Weights of a small transformer language model: vocabulary 3020, a variant of SOAP for these matrices.
Each number is 128 + 24 x the weight over its row's rms, rounded and kept within 0 to 255. Layers, rows and columns count from 0. The size above them is the row's rms in percent of the matrix's.

# layer 4 attention output (transposed), 256x256, rms 0.101, rows 193-245, columns 0-63
size [108 107 107 106 110 105 102 103  97 104 102 109  95  99 106 104 108 101 110  98 116 112 104 102  98 111  99 101  98 104 118 106 105 100  97 100 102  99 100 101 104  97 100 109 117 105 109 101 101  96  99 102 105]
[[139  70 153 118 132 108 114 154 124 128 112 149 155 132 140  56 104 141 111 140 122 140 144 135 134 140 130 129 133 154  66 123 109 168 112 120 136  99 151 157 140 125 165 125  99 111 109 131 128 101 214 121  81 152 152  92 125 123 116 124 138 135 147 133]
 [118 114 145 145 102 104  87 105 143 105 148 148 100 141 123  96  80 134 120 165 124 105  97 101 130 126 120 130 164 118 123 129 103 152 115  92 153 116 129 140 114 118 130 117 118 110 121 146 120 123 104 169 110 161 123 118 148 144 124  95 134 117 105 157]
 [146 118  98 132 141 108 107 140 124 118 103 122 108 125 164 165  88 151 143 117 140 136 130 146 101 157 125  92 138 143 127 125 125 168 159 102 113 101 158 113 125 161 115 138 136 127 163 125 113 169  73 124 126 101  94 120 134 139 139  89 142 119  91 148]
 [124 118 170 114 135 114 130 143 145 148 160 118 130 149 131 140 118 155 127 110  92 128 145 110 117 135 120 125 133 141 137 180  95 125 130 112 124 148 197 139 119 113 147 156 110 205  95 139 130 133 138 125 103 116 115  96 164 146 110 167 106 124  76 119]
 [137 106 137 123 131 136 126 156 150  93 102 155 156  92 105 116 133 135 161  81 100  80 146 108 138  79 102 145 141 130 148  90 125 151 116  88 108 152 126 165 112 160 150 122 126 123 108 114 146 146 133 134  97 114  72 131  98 113 139 109 131 117 113 106]
 [146 126 140  96 161  65 109 108 131 174 159 129 124 118 132 115 133 111 122 122 117 157 149 125 153 137 131 145 134 152 153 130 146 174 101 127  97 111 147 135 153  89 136 138 120  74  94 108 118 125 133 161 111 106 133 127 213 117 144 123 101 107 124 104]
 [123 145 118 123 131 142 151 149  87 128 115 163 133 139 150 119 112 133 162  96 111  71 112  87 146  92 102 130  87  98 153 128 153 157 161 158 126 128 132 133 120 124 151  80 118 149 121  73 152 113 168  90 146 100 141 127 147 111 101 120  95 124 131 115]
 [108 130 153 161 153 159 134 120 166 129 115 126 111 184 147 136 103  97 104 113 148 136 150 109 161 127 127 158 113 161  88  74 144 132  59 118 164 157 129 137 168 157 137 103 144 138 142 109 120  87 130 115 116 106 136 115 116 122 109 122 142  99 146 120]
 [ 98 109 164  97 138 125 148 133 150 158 133 137 146 114 122 148 120 141 115  65 133 169  86 117  86 145 113 117 134 152 153 112 150 148 114 108 105  96 149 142 130 133 125  95  99 135 191 122 120 118 107 115 158 177 118 121 115 115 119  66 101 139 123 111]
 [129 131  98 101 165 107 133 130 132 154 155 156 112  86 111 137 142 138 146 140 145 148 133  81 148 164 136 122 106 112 101  78 140 107  91  92 105 152 112 129 141 160 126 141 150 147 168 134 108 131 158 112  70 123 114 111 153 154 108 127 104 125 133 102]
 [129 115 133 105 135 138  95 145 158 104 135 102  97 127  94 130 155 141 101 135 171 137  95 137 132 135  89 106 134 127  71 102 147 169 134 142 136 187  96 131 127 163 120  97 106 134 139 136 139  85  66 149 134 171 145 136 124  83 127 136 130 123 169 129]
 [159 119 129 108 122 144 120 100 124 160 182 148 145 161 113 134  86 132 114 120  86 122  92 111 120 141 110 126 127 133 125 145 106 132 147  89 176 134  97 148 122 147 132 142 167 156 113 111 160 161 115 119 155 140  95 160 149 180 136 137 103 157 149 171]
 [119 108  99 135 153 120 128 138 141 153 154 145 132 101 109 123 135 116 146 112 125 151 149 126 164 113 131  70 139 124 114 143 117 123 117 168 113 135 114 141 106  88 100 155  93 129 123 102 115 119  91 143 121 141 145 160 152 165 103 147 151 116 127 117]
 [131 129 109 114 111 140 124 130 147 132 131 145 149 125 146 140 124 130 130 147 158 126 147 149 136 157 140 121 148 155 157 102 144 153 112 116 134  88 114  81 197 173 152 125  91  96 116 146 111  76 151 133  89 108 128 114  82 153 134  78 123 166 189 154]
 [162 131 112 143 152 165  80 148 139 116 107 147 106 138 117 155 162 152 162 144 124 131 121 171 113 141 117 109 139 156 137 116 128 169 146 135 121 136  94 145 109 111 120 126 149 125 122 146 143  98 177  62 144 133 107  90  86 167 126 122 111 148 145 115]
 [108 140 151 158  78 102 134 162 119  62 148 125 129 129 108 122 139 107 140 154 120 123  86 145 123 105 114 100 110 123  85 137 124 147 148 116 100 140 158 112 108  47 132  77 132 141 127 133 128 125 129 149 116 176 130  99 119 157 149 112 113 114 130 119]
 [123 155 112 143 138 112 123  96 142 149 115  86 139 118 123 128  87 146 100 129 125 139 175 150 110 120 151 131 129 131  86 146 134 130 102 157 146  96 102 138 143  96 160  91 146 126 108 142 124  98 107  82 141 170 101 109 124 149 101 177  94 122 149 148]
 [143 103 156 145 126 101 121 104 121 150  91 169 122 128 123 118 183 128 103 126 121 101 106 113 162 117 154 148 129 128 122 140 121 137 135 122 190 153 158 108 113 117 117 164 166 134  91 115 111 132  92 163 166 133 147 130 140 139 105 119 153 105 125 127]
 [125 148 150 161 134  87 132  95 114 144 124  93 109 146  97  99 126 105 132 139  92 121 123 147 131  70 140 135 125 102 113 139 139 108 122 135  97  54 164  99  92 109 124 101 135 164 150 154 114  86 152 115 144  94 151 148 124 146 123 143 141 155 114 108]
 [128 143 153 128 111 105 152 130 130 134 121 104 134  82 132 140 102 141 146  71  75 131 192 119 125 152 174 158 117 117 113 131 155 129 137 153 135 147 155 113 151 138  95 135 164 101 187  74 122 166 163 111 159 106 125 104 144  96 159 101  74  79 134 109]
 [137  98 138 120 157  85 118 147 113 126 123 113 132 188 123 146 162 132 129 135 156 135 124 117 127 125  78 103 140 137 107 109 119 124 157 143  92 151 117 176  75 178 142 140  96 113 125 180 127 169  96  91 167  83 169 152 129 108 155 158  96 124  73 125]
 [140 154 112 142 121 144 132 137 112 116 173 136 138 110 118 142 137 150 121 118  74 117  98 115 129 128  40 120 117 146 113 120  94 118 158 131 108 119 100 104 166  97 129 130  98  96 112 166 129 139 114  75 160 129 118  91 172 132 209 140 108 136 114 162]
 [ 77 130 145 114  84 136 132  97 132 143 128 148 129 169 166 105 162  78 148  97 169 125  89 115 122 119 102 153  88 129 126 110 111 118 172 152  97 117 137 131 124 123 132 174 125 144 126 153 164 141 117 154 121 111 114 192 109 134  90 128 129  99 138 169]
 [108 142 160 136 128 154 148 132 124 187 132 139 154 130  98 121  79 125 135 145 139 141 138 153 194  90 131 149 147 125 119 153 115 129 111 122 141  94 128 110 105 130 143 154 105 173 157  98 115 125 128 106 163 118 162 145  86 152 132 147 111 160 109 126]
 [131 134 125 140 120 152 138 139 116 114 113 106  94 127  98 164 107  98 125 117  97 118  62 110 114 114 135 136 122 119 116 117 138 124  94 114  95 154 100 146  89 162 132 131 113 172 162 104 158 165 111  66 109 129 145 109 103 148 171 103 107  94 121 174]
 [125 111 101 137  98 102 121 104 150 153 126 106  79 154 123 133 107 138 148 142 154 150 129 177 152 177 122 155 161 122 131 113 116 126 160 166 145 129 137 172 100 101 116 164 129 134 157 156  84 153 106 139 129 133 164 118 117 100 131 122 120 142 118 134]
 [104 125 145  97 114 159 126 127 152  43 144 124 144 112 177 136 129 140 120 124 114 106 131 103  77 132 133 167  80 141 128 114 154  92 158 108 139 143 146 118 124 113 162 112 128  74 103 134 104 135 152 121 134 136 152 157 116 132 147 122 146 117 107  81]
 [177 128 110 144 176 118 104 112 151  93 127 158 108 121 107 161 128 130  65 147  95  99 135 122  90 161 138 116 154 142 114 154 135 140 129 192 124 139 117 139  95  93 130 115 138 100  99  91 163 121 146 116 123  93 119 130 111 110 145 112 126 105 105 162]
 [151 121  79 153 154 114 118  99 132 134 158  98 111 128 126 120 169 130 117 154 124  94  91 115 117 125 155 125 183 118 130  95 128 120 114 144 147 172 114 149 178 101 162 153 126 176 158 125 110 132  85  87  73 184 123 142 145 136 145 147 157 106 122 114]
 [132 140 150 141 156 156 100 108 151 142 128  85  95 109 188 163 148 138 179 119 110 101 125 186 130 130 141 127 125 133 128 144  98 137 125 123 108 149 134 123 116 118 123 120 150 134 133 170 122 131  85 148 183  89 146 126 103 147 117 119 122 151 144 158]
 [ 95  58 126 120 122 157 160 163 144 141 123 117 122 118  94 159 132 147  94 183 144 159  89 158 108 138 142  67  97 104 157 157 129 111 114 118 113 124 135 139 134 113 117 162 120 115 113 122 112 125 180 120 105 132 174 113 117  99 102 102 119 176  98 115]
 [134 106 170 102 121 137 122 168 151 108 118 136  99 115 140 109  92 172 127 137 106 129 131 107 166 144 107 161 120 187  93 119 122 119 122 134 105 141 129 140 144 146 148 114 153  72 105 143 184 115 122  88 125 131 128 162  99 102 125 127 131 132 108 155]
 [135 135 148 127 138 119 125 132 137 122 126 133 127 100 133 132 148  59 116 112 147 177 138 135 151 149 112 173 131 109 122  88  83 128 183 168 113 115 127 134 125 112 146 149 112 152 101  62 138 127 129 102 146 142 130 125 125 121  94 124 106 139 141 105]
 [103 127 117 148 132 118 105 168 132 105 114 123 195 151  88 130 137 123 152  99 147 111  93 141 111 155 140  92  82 142 135 113 103 138 163  86 110 150 146 106 115 124 130 151  54 130 151 132 151 120 103 148 121 115 127 123 110 113 119 123 129 155 135 134]
 [120 149 132 132 110 120 130 126 132 143  79 118 173 109 137  70 157  91 134 153 129 137 131  89 175 125 142 104 129 145 114 117  76 118 118 114 105 159 112 149 108 137 139 111 153 164  97 153  97 154  91 114 115 150  93  87 116 138 123 124 119  99 125 119]
 [174 130  98 115 148 130  93 143 143  84 110 126 123 134 116 130  70  97 152 125 134 123 142 155 144 156 111  96 134 155 142  67 138 124 154 105 162 115 122 166 162 165 136 128 154 121 161 166 134 174 131 119  95 180 156 121 131 127 134 131 137  91 138 146]
 [ 95 103 120 130 126 144 147 149  61 181  97 136 100 120 127 150 136 120 139 147 107 103  74  90 138 144 131 154 112 143 124 139 148  97 149 172 120 133 110 150 126 159 137 112 120 138 139 117 110 135 120 150 127 136 128  92 113  92  84 138 120 117  93 140]
 [100 142 146 127 109 112 129 163 157 116 159 128 153 112 127 147 123 129 152 132 133 141 162  90 122 111  85 117 184 117 112 184 160 159 110 135 169 147 124  89 121 109 101 133 110 133 126 100 105  97 113 133 101 136 154 122 110 113 153 169  89 103 161  93]
 [142 145 124 137 126 128 115 128 142 122 144 143 100 128 129 182 115  86 109 130 113  62 158 184  81 123 114 123 156  73 128 128 133 122 134 120  98 116 139 124 172 128 129  81 128  80 126 175 128 134 158 117 153 114 114 140 125 155 128  72 125 159  94 128]
 [149 108 122 172 190 123 123 150 135 151 102 131 103 145 125 133 136 143  85 151 154 121 139  71 118 139 114 146 122 131 132 111 126 157 165 153 125 141 110 122 136 148  80 182 137 164 129 161 136  89 135 102 107 128 162 134 127 101 124  54 102 117 135 178]
 [136 143 151 160 117 108 139 119 105 148 125 102 161 139  96 123 125 132  94 173 162 111 130 113 119 144  95 133 135 156  95 102 123  88 103 144 119 132 121 169 183 118 127 119 107 120 151 152 166 137 112 138 160 150 152 124 157 184 139 149 137 125  99 142]
 [132 162 105 133 150 121 120 170 134 128 104  88 128 133 168 128 140 160 178 150 127 145 115 117 142 118  96 180 139  92 106  96 162 156 156 126 140 145 120 156 173 117 147 104 109 123 127 122  93  95 125 120 123  66 176 137 116 125 140 103 152 140 107 106]
 [146 143  94 136 116 114 148 159 148 154 106 134 138  84 163 118 144  94 133 123 135 147 110  89 148 140 128 180 140  81 140 136 130 125  80 125 111 178 109 131 123  65 125 156 104 138 116 130 168 123 125 151 106 139 170  98 115 170 146 118 116 109  99 152]
 [ 88 135 157 131 159 127 129 119 121 132 133  90 116 111 124 176 125  98 136  86 138 127 122 142 145 131 131 119 105 172 183 144 123 139 115 101 136 150 101 138 161 154 144 151 100 145 101 105 148 141 148 129 167  99 124 101 126 166 129 153 136 105 126 117]
 [138 121 117  96 182 126 105 136 137 127 146 132 169 102 125 136 134 137 140 119  83 148 151  92 130 151 132  52 115 132 124 118 127 132 104 136  92 117 134 124 106 196 148 147 126 119 101 117 120 135 121 133 160 137 141 113 105 112 135 106 129 178 134 120]
 [104 146 111  84 195 154 167 150 124 150 151 140 120 119 119 151 116 118  93  90 122 165 119  81 131 120 180 149 137 160  73 131 144 161 133 120 129 127 147 101 108 126 141 114 131 134 157 167  84 132 107 172 118 114 140 147  99  84  94 143 153 116 125 124]
 [134  94 127 175 121 136 134 131 146 115 144 134 110 158 121 106 111  93 122 144  78 156 107  96 133 180 160 118 131 114 113 134 161 158  79 102  98 163  94 129 117 137 100  99 132  89 102 141 152 156 149 169 167 101 119 143 127 151 137 166 155 105 106  93]
 [146  80 153 139 130 102 113 135 154 153 113 151 119 107 129 139  95 114 144 114 104 152 111 131 177 164 169 135 136 137 125 123 132  68 117 135 105 119 155  94 129 103 110 139 118 136 108 165 109  79 136 101 151 135 153 158 131  91 140  98 134 128 130 118]
 [117 118 124  95 160 149 114 124 147  91 117 165 140 150 107 118  98 142 140 111 126 126 117 141  99 145 143 127 143 111  97 154 140  90 127 122 116 146 113  94 115 156  96 119 102 106 157  88 110 134 128 126 129 132 123 128 120 115 165 203 150 108  89 105]
 [153 102 150 132 153 123  70 150 142 164 106 135 130 111 155 107 144 180 135 124 124  94 129 113 171 166 134 124 176 134 138 124 131  80 130 129 112 141 157  92 135 109 125 155 132 118  91 142 100 176  87  66 144  90 137 110 137 119 155 121 124 114  94 127]
 [122 121  76 115  89 112 149 147 101 140 125 135 111 114 111 151 116 127 113 125 110 143 171 148 139  80 103 134 169 111  74 112 128 133 149 121 187 138 111 163 120 160 136 125 165 109 119 112 153 141 117 110 142 160  94  99 126 107 126 141 127 133  99 110]
 [136 152 112 121 149 104 145 132 108 121 146  80 125 123 145 137 117 190 125 117 129 113 136 128 121 139 159  85 161 168 154 150 128 135 175 142 172 152 132 151 141 107 125  60 133 129 128 179 134 149 157 120 116 145 135 112 126 145 152 127 156  90  93 148]
 [126 125 155 159 119 108 154 160 108 119 150 185 128  83 177  52 142 138 126 155 160 114 141 107 131 115 133 114 129 169 155 120 163 139 109 149 154 207 116 125 113 104 134 124 150 151 136 133 202  98 109 102 136 120 116 117 105 138 143 172 147 144 138 112]]
# layer 4 attention value, 256x256, rms 0.115, rows 194-245, columns 0-63
size [ 91 103 102 110  99  97 102  90  99  97 102  94  96  92  96 106  93 105  92 111 108 100 101  90 105  90  99  91 100 118 101 103 103  96  89  94  92  94  94  97  89  91 100 114  97 101  88  90  95  98  88 100]
[[ 82 101 129 134 185 145 158 132 155 118 163  97 144 120 151 152 152 150  94 102 102 154 119 104 105 138 100 152  88 102  99 163 142 109 129 145 104 109 115 135 106 124 123 119 148 158 141 143 121 124 164 101 112  93 104 110 135 143 117 110 155 119 117 113]
 [101 146 154 100 136 159 166 158 166 110 112 138 124 120 101 107 142 106 162 177 106 149 107 114 166 113 146 133  99 143 109 118 136 125  96 123 145 156 121 112 116 129 139  98 147 116 175 159 165 155 128 103 124 130 114  93 106 118 106 166 153  84 123  89]
 [158 131  80 157 126 115 177 121 126 142 137 170 115  94 111 104 134 104  70 127 144 125 151 155 123 114 122 160 124  93 119 118  85 115 198 117  86 163  99 128 139  87 141  93 147 107 120 123 106 134  80 130 127 116 121 126  77 132 114 120 174 126  94  98]
 [103 114 131 122 133 141 128 135 117 125 145 107 132 111 145  55 138 132 176 130 177 149 107 101 143 128 149 121 117 147  86 126 163 113 115 133 139 126 124 136  92 107 132 145  98  88  87  78  69 128  97  82 142 179 169 103 102 149 103 133  71 130 165 121]
 [131 142 130 143  88  91 170 129 141 120 104 144 133 123 186 128 120 164 143 163 167 140 159 118 157 164 121 139 110 122 122 180 107 121 143 142 154  90 149 148  94 105 130 123 122 169 137 122 166 118 101 120 149 112  99 110 136 138 121 106 131 161 105 110]
 [ 99 152 118 124  69 140 136 103 150 144 129 147 116 140 132 137 140  87 122 184 157 156 148  94 117 134 132  95 111 152 117  86  94  97 148 105 104 117  83 127 160  96  82 155 138 131 159  95  85 141 116 200 162 131 160 154 117 123 151 131 111 110 135 162]
 [196 161 119 105 134  75  97 132 120 145  72 126 153 113 139  91 153 145 104 187 118 132 133 169 119 134 134 116  99  93 140 131 167 107 103 176 122 145 124 172 133 122 120 147 173 153 119 124 120 155  91 103 115 116 143 112 144 171 107  91 165 148 128 138]
 [191 149 140 137 138 146  89 106 118 127 103  65 119 116 134  90  81 145 150 186 142 118 147 126 167 119 102 124 142 123  61 148 120 123 146 103 109 153 144 130  99 146 100 145 122 126 107  83  83 140 176  94 109 117 136 128 117 129 141 155 144 145 141 125]
 [ 99  82 132 158 119 124 106 151 162  87 133  82 131 137 131 101 132 180 137 108 129 115 104 154 149 148 129 133 118 150 127 184 169 117 106 132 105 167 126 130 130 107  84 157 129  98 154 159 153  98 152 128 175 115 126 125 148 126 134 108  91  95  85 124]
 [165 135 119 126 139 128 129 136 103 126 124 147 117 128 112 103 133  74 154 124  79 119 124 125 100 171 165  98 175 134 151  87 168 117 116  95 151 113 137 165 116  95 153 144 125  81 141 127  60 135 115 151 110 118 132 156 160 166 118 127  87  66 135 111]
 [139 128 165 169 158 107 153 138 106 107 127 112 109  80 143 158 184 101 165 138 132 116 139 147 127  97  99  82 149 128 133 152 198 126  37 171 136 102 107 150 132  56 145 137  85 132  92 156 132  89 133 134 125 118 157 138 127 113 118 115  96 114 142 129]
 [111 115 180 112 147 137 125 116  97  84 116 148 113 158 150  82 106 128 114 125 158 142 136  82 140 115  98 132 147 153  94 151 143 111 143  55 121 158 144 124  63 105 116 133 160  97 134  99 130  72 123 165 115 170 137 100 114 104 118 144 112 129 136 148]
 [ 74 108 126 126 147 124 147 135 128 114 124 109 111 147 109 138 173 134 139 173  79 145 106 132 100 112 124 113  99 133 145 163 107 111  72 128 123 149 151 165 104 125 158 105 145 118 133 133 134 131 151 146 128 129 128 157 160 124 120 162 145 124 110 112]
 [115  72 145 122 161 123 154 116 129  97 164 151 145 126 139 166 141 153  90 125 100 112  98 137 134  91 125 118 110 107 129  92 119 111 107 148 109 125 201 123 116 156 126 117  83 134 122 134 106 141 134 144 143 145 118 135 150  71 137 162  83 155 114 102]
 [137 113 121 139 180 131 140 162 186 164 164 155 150  99 145 134 127 142  56 129 144  95 124 127 125 109 107 161 171  70  83  77 133 137 149 132 130 123 111 141 142 143 115 137 123 113 152 156  90 122 152 134 126 149 151 101 134 123 166 120 109 145 107 115]
 [120 110 111 144 125 130 144 143 115 131 181 148 148 159 130 122 179 152 155 141 157 153 116 146 126 123 107  94 125 126 127  99 182 141 120 156 105 175 153  94 155 156 103 173 179 148 128 126 118  99 121 102 111 118 119 133 158  83 159 130 120 130 117 137]
 [176 168 129 157 170 118 105 140 124 152  90  92  89 131 149 131 105 135 182 146 129 127 163 109 155 176 123  88 106 154 116  97 132 174 150 126 112 130 122 109 110  88 146  96 113 124  87  90  98 143  99  93  86 160 162  97 149 141 104 109 126 100 120 156]
 [142 181 103 121 126 156 114 148 141 148 121 119 122 112 132 103 127 144 113 102 125 109 111 134 112 177 122 129 144 147 143 141 126 129 145 126 186 159 144 192 134 121 146 159 128 111 133 117 137 139 133 152  95 157  99  95  81 121 108 100 143  97 160 112]
 [ 77 149  95 104 144 120 108 103 136 116 140  95 117 149 164  63 126 151 151 137 156 122 124 126 142  99 114 126 120 139 151 137 110 103 127 157 128 163 104 134 126  98 135 158 110 109 140  97 141 100 169 144 127 133 150 100 121 103 147 107 109 182  83 143]
 [160 116 121 144 107 146  98 109 131 169 102 152 103 161 148 134 133 108 137 103 140 132 129  89 172 130 174  93 156 157 137 132 156 160 135 134 146 105 123 115 112 120  99  93 103 125 100 102 112 135 131  94 141 152 128 109 122 120 139 150 166 142 141 110]
 [128 121 145  88 130 141 143 116 172 148 111 111  74 151 142 122  93  80 104 124 153 163 108  90 147 118 162 103 133 120 146 100 126 155 128  97  79 123 149 123 105 115 122 106 123 118 127 117  88 108 163 111  85 132 173 147 165 132 137 116 136 152 120  87]
 [129 147 150 115 109 158 119 126 115 124 130 151 142  59 120 124  76 141  96 119  69 176 112 127 153 139 158  67 141 122  97 104 134 178 124 113 179 107 148 106 132 106 142 121 151 125 123 154 113 137 143 151 126  91 157 122 153 132 112  93 173 117 108 154]
 [153 162 137 134 157 100 120 165 119 118 138 144 128  88 154 154 117 107 118 138 124 148 116 101 122 129 133 105 100 114 118 144 152 133  75 120 161 129 135 213 132 181 115 177 145 118  78 109 137 113 123 114 106 138 120 141 109 144 111 120 111 147 158 136]
 [128 109 148 115 134 142 111 107 142 144  82 122 153 150 124  87 141 130 162 121 130 150 187 119 102 107 137 121 126 121 121 139 125 140  82 155 154  98 152 137 151 145 145 149 123 144  99 177 125 143 111 124 157 120 152 119 128 155 148  83 129 132 130  88]
 [150 111 119  94 143 145 160 127 138 123 125 180 133 155 121 135  93 113 155 151 135  93 155 120 136  70 149  99 163 138 162 112  90 119 155 153 132 156 169 115 104  81  76  80 138 134 114 110 132 156 111 103 161 116  93 135  88 112 141 111 161  96 113 116]
 [171 131 114 114 166 103  98 132 139 141 139 105 113 163  96 114 137 148 107 148 165 164 114 133 160 148 143 138 111 144 103 133 128 105 142  99 119 114  89 115 135 158 102 137 111 106 158 152 176 135 107  86 163 132 129  85 148 140 163 142 145 143  68 112]
 [111  90 124 167 117 120 146 123  95 147 147 101 115 146 153 140 196 129  85 104 104 144 130 144 155 109 104 113 107 133 180 103 126  97 122 149 132 108 151 146 140 134 146 115 125 162 177 178 107 105  78 122 166 109 101 109 124 118  85 143 126 147 128 113]
 [ 86 138 103 156 115 155 140 132 132 114 162 112  83 139 120 121 100 168 127 111 116 129 116 152 100  91 129 131 114 124 150 147 122 140 146 124 110 171 150 116  87 103 129 145 165 123  91 139 107 136 100 110 118 130 108 153 124 112 118 117  91  99 134 142]
 [109 136 162 108 135 139 155 141 142 115 136 103 132 149  60 114 129 105  70 170 119 131 126 145 140 146 102 101  88 151 135  67 187 187 149 134 162 117 100 113 105 120 102 169 121 132  82 133 149 121 156 128 121 152 119 144 141  78 101 140 157 109  94 100]
 [156  64 112 167 135  80 140 116 151 129 144 129 105  77 154 130  90 165 139 135  88  97 141 134 156 129 123 163 123 135 102 138 127 135 122  94 116 197 119 103 148 103 114 116 102 125 134 145 131 143 109 138 121 146 121 139  75 144 129 127 130 156 152 107]
 [117  98 128 167 144 104 158  89 139  97 129 153 123 138 154  90 122 114 130 124 128 138 121 100 159 116  86  83 121 118 142 145 124 121 112 122 141 131 137 150 109 122  99 154 152 141 107 135  89 136 119 175 135 145 146 100 167 108 134 141  85 111 155  96]
 [134 164 119  84 132 139 103  99 116 122 123 151 149 141 103  89  84 163 116 138 165 105 109 111 120 102 171  75 126 143 116 126 119 103 115 140 112 137 164 109  93  93 100 150 157 123 111 136 115 118 156 141 114 106 141 120 107 136 138 156 124 147 115 108]
 [124 130 155 156 155 131 100  87 140 125 138 124 112  60 108 140 156 117 127 150  73 103 110 123 142 129  91 168 134 154 113 125 131 124 131 124 143 129 138 104 134 121 195 137 138 100 118 141  85 133 168 126 122 164 149 155 110  82 143 107 165 121 103  86]
 [124 115 132 142 158 113 115 155 157 105 151 111 133  97 138 108  89 170 158 102 127 137 150 116 138 168 107 126 104 161 109 100 113 161 151  90 109 141 104 104 138 109 122 141 139 135 157 114 108 128 136 108 143 142 148 137 116 119 162 119 120 118 182 143]
 [116 147 164  90 159 184 124  98 136 133 122 133 142 129  79 134 156 130 118  93 103 136 158 103 124 127  97 132 164 116  98 149 159 123  82  94 115 126 118 130 135 136 135 103  89 138 105 134 154 156  99 134 128 133 135 115 109 159 116 133 143  85 140 150]
 [158 130 104 151 159 124 130 162 147  82 102 213 158 146 137  82 100 123 136  97 156 102 158 149 112 139 152 129 138 113 108 136 130 126 129 131 130 117 103 109 141 147 132 129 118 128 133 132 167 182 127 109 173 145 129 104 125 194 143 144 135 100 182 173]
 [143 125 119 115 130  88 110 122 140 125 154  92 131 124 170 109 162  84 108  89 135 154 155 135  85 125 174 109 111 102 142  94 143 129 164 114 119 145  92 188 139 130 141 133 145 114 130 149 107 111 137 139 165  83 121 125 172 123  86 140 139 196 145 133]
 [125 137 129  84 126 173 144 147 120 132  93 143 119 143 125 151 115 124 135 149 119 173 104 116 114  94 140 127 129 121 152 123 109 113 112 124 128 121 136 128 101 132 136 157 135 194 170  99 138 101 124  72 151 144 174 140  90  74 113 151 141 144 119 118]
 [136 120 144 119 113 116 163 131 142 137  93 119 120 118 150 117  85  87 143 155  84 138  93 136 121 115 165  89 143 137 115 187 120 133 167 156 178  94 120 134 155 144 125 122 115 116 106 138 107 152 110 126 122 147 136 157 100 143 110 166 130 122 142 138]
 [118 111 186 129 129 115 135 122 128 153 128 140 148 122 157 160  95 121 108 115 118 152 101 110 130 177 123 115 145 134 129 164 150 145 109 144 157  77 119 124 135 162 127 145 129 136  94 112  96 137 150 126  93 106 161 117 136 136  88 131 157 165 155 159]
 [170 113 138 103 131 153 155 112 111 123 167 158 123 124 127  86 117 123  93  88 126 149 144  91 131 127 159  72 134 113 157 160 110  67  91 165 126 103 162 158 150 128 105 149  75 129 141 128 154 169 123 127 135 136  99 109 151 144 121 160 133 107 124 177]
 [158  67 167 170 147 108 125 111 100 100 155 121 149 137 134 109 137 175  71 125 151 126 156 144  90 156 132 130  81 175 107 144 155 142 104 137 102  99 146 161 125 129 117 109 148 139 123 182 135 187 138 131 140 118 118 120 120 125  91 144 163 119 143 103]
 [135 187 129 113 139 121 138 121 136 130 135 164 122 112  72 104 134 111 121 172 127 115 118 125  84 126 132 101 157 128 116 137 186 119  81 176 129  79 147 156 111 124 101 159  79  93 137 114 112 105 135 115 142 163 160 143 149 121 110  78 117 104 120 130]
 [ 99 122 125 123 117 117 177 140 159 104 144 112 131 175 138 114 107 125 151 139 134  90  99 161 166 112  78 145 163 146  91  94 112 121 124 113 180 149 139 144 106 121 130 110 122 110 123 158 124 106 140 146 147 142 124 146  99 148 144 143 126 113 131  98]
 [ 91 163 178 145 109 122 141 127 127  75 106  55 155 156  95  99 136 147 118 138 118 106 121 146 155 130 136 120 152  79 102 127 126  89 121 166 108 138 113 122 142 139 123 142 141  90 129 120 137 150 172 107 147 127 130 148 187 152 164 146  86 132  88 132]
 [124 162 115 108 155  89 127 148 126  95 136 137  93 108 114 126 163 108 142 155 163 129 105 164 135 122 124 137 104 142 119 147 142 110 131 145 175  96 150 141 134 150 116 140 153 180 148 132 152 102  85 115 121 145 116 100 171 135 109 114 162  82 144 128]
 [136  97  69 119 154 108 138 117 131 121 129 124  85  89 189 152 142 126 107 124 122 142 134 112 133  77  78 101  83 145 122 122 125 149 118 152 129 164 128 122  82  95 135  91 155 122 129  96 109 119 129 117 136 120 103 117 113 132 128 110 124 151  92  86]
 [117 146  87  93 123 118 147 136 125 122 193  74 119 104 119 184 163 107 160 106 150  84 107 109  90  87  73 118 123 137 139  90 131 154 122 121 152 129 155 106 136 129 155 114 119 161 120 156  87 108 121 151 127 147 102 150 133  59 142  86 142 147  76 119]
 [151 154 130 108 104 125 137  71 133 129 140 130  84 110 175 147 116 112 103 169 117 164 153 105 134 135 149 126  99 159 132 118 126 157 148 141 126 153 107 100 101 136 153  98 151 149 123  84 116 132 173 143 102 174 170 122 149  81 100 126 129 127 112 103]
 [100 115 102 114 152 121 102 114 124 149 161 101  97 191 151  99 108 167 148 144 145 116 160 162 114 131 149 176 134 128 140 172 127  81 106 127  99 157 132 129 114 121 112 112  92 124 146 160 174 129 118  99 129 160 113 124 134 112 121 177 149  96 126 160]
 [104 147 174 164 136 141 166 131 152 150 128 135 124 126 108 118 150  89 128 150 112  91  76 101 154 141 135 132 136 154  96 107 184  97 127 170 141 122 107 154 140 104 142 129  92 101 129 146 120 134  83 131 111 124 110 148 145 147  80 114 132 141 118 149]
 [150 154 116 106 133 109 126 139 119 173 145 126 141 112 158 155 123 119 101 117 116 159  97 128 105 158 169  80 132 144  84 136 175 134  87 116  97  85 139 169 123 150 131 181 137 114 143 115 103 124 128  89 110  90 150 150 131  83 130 192 133 116 149 129]]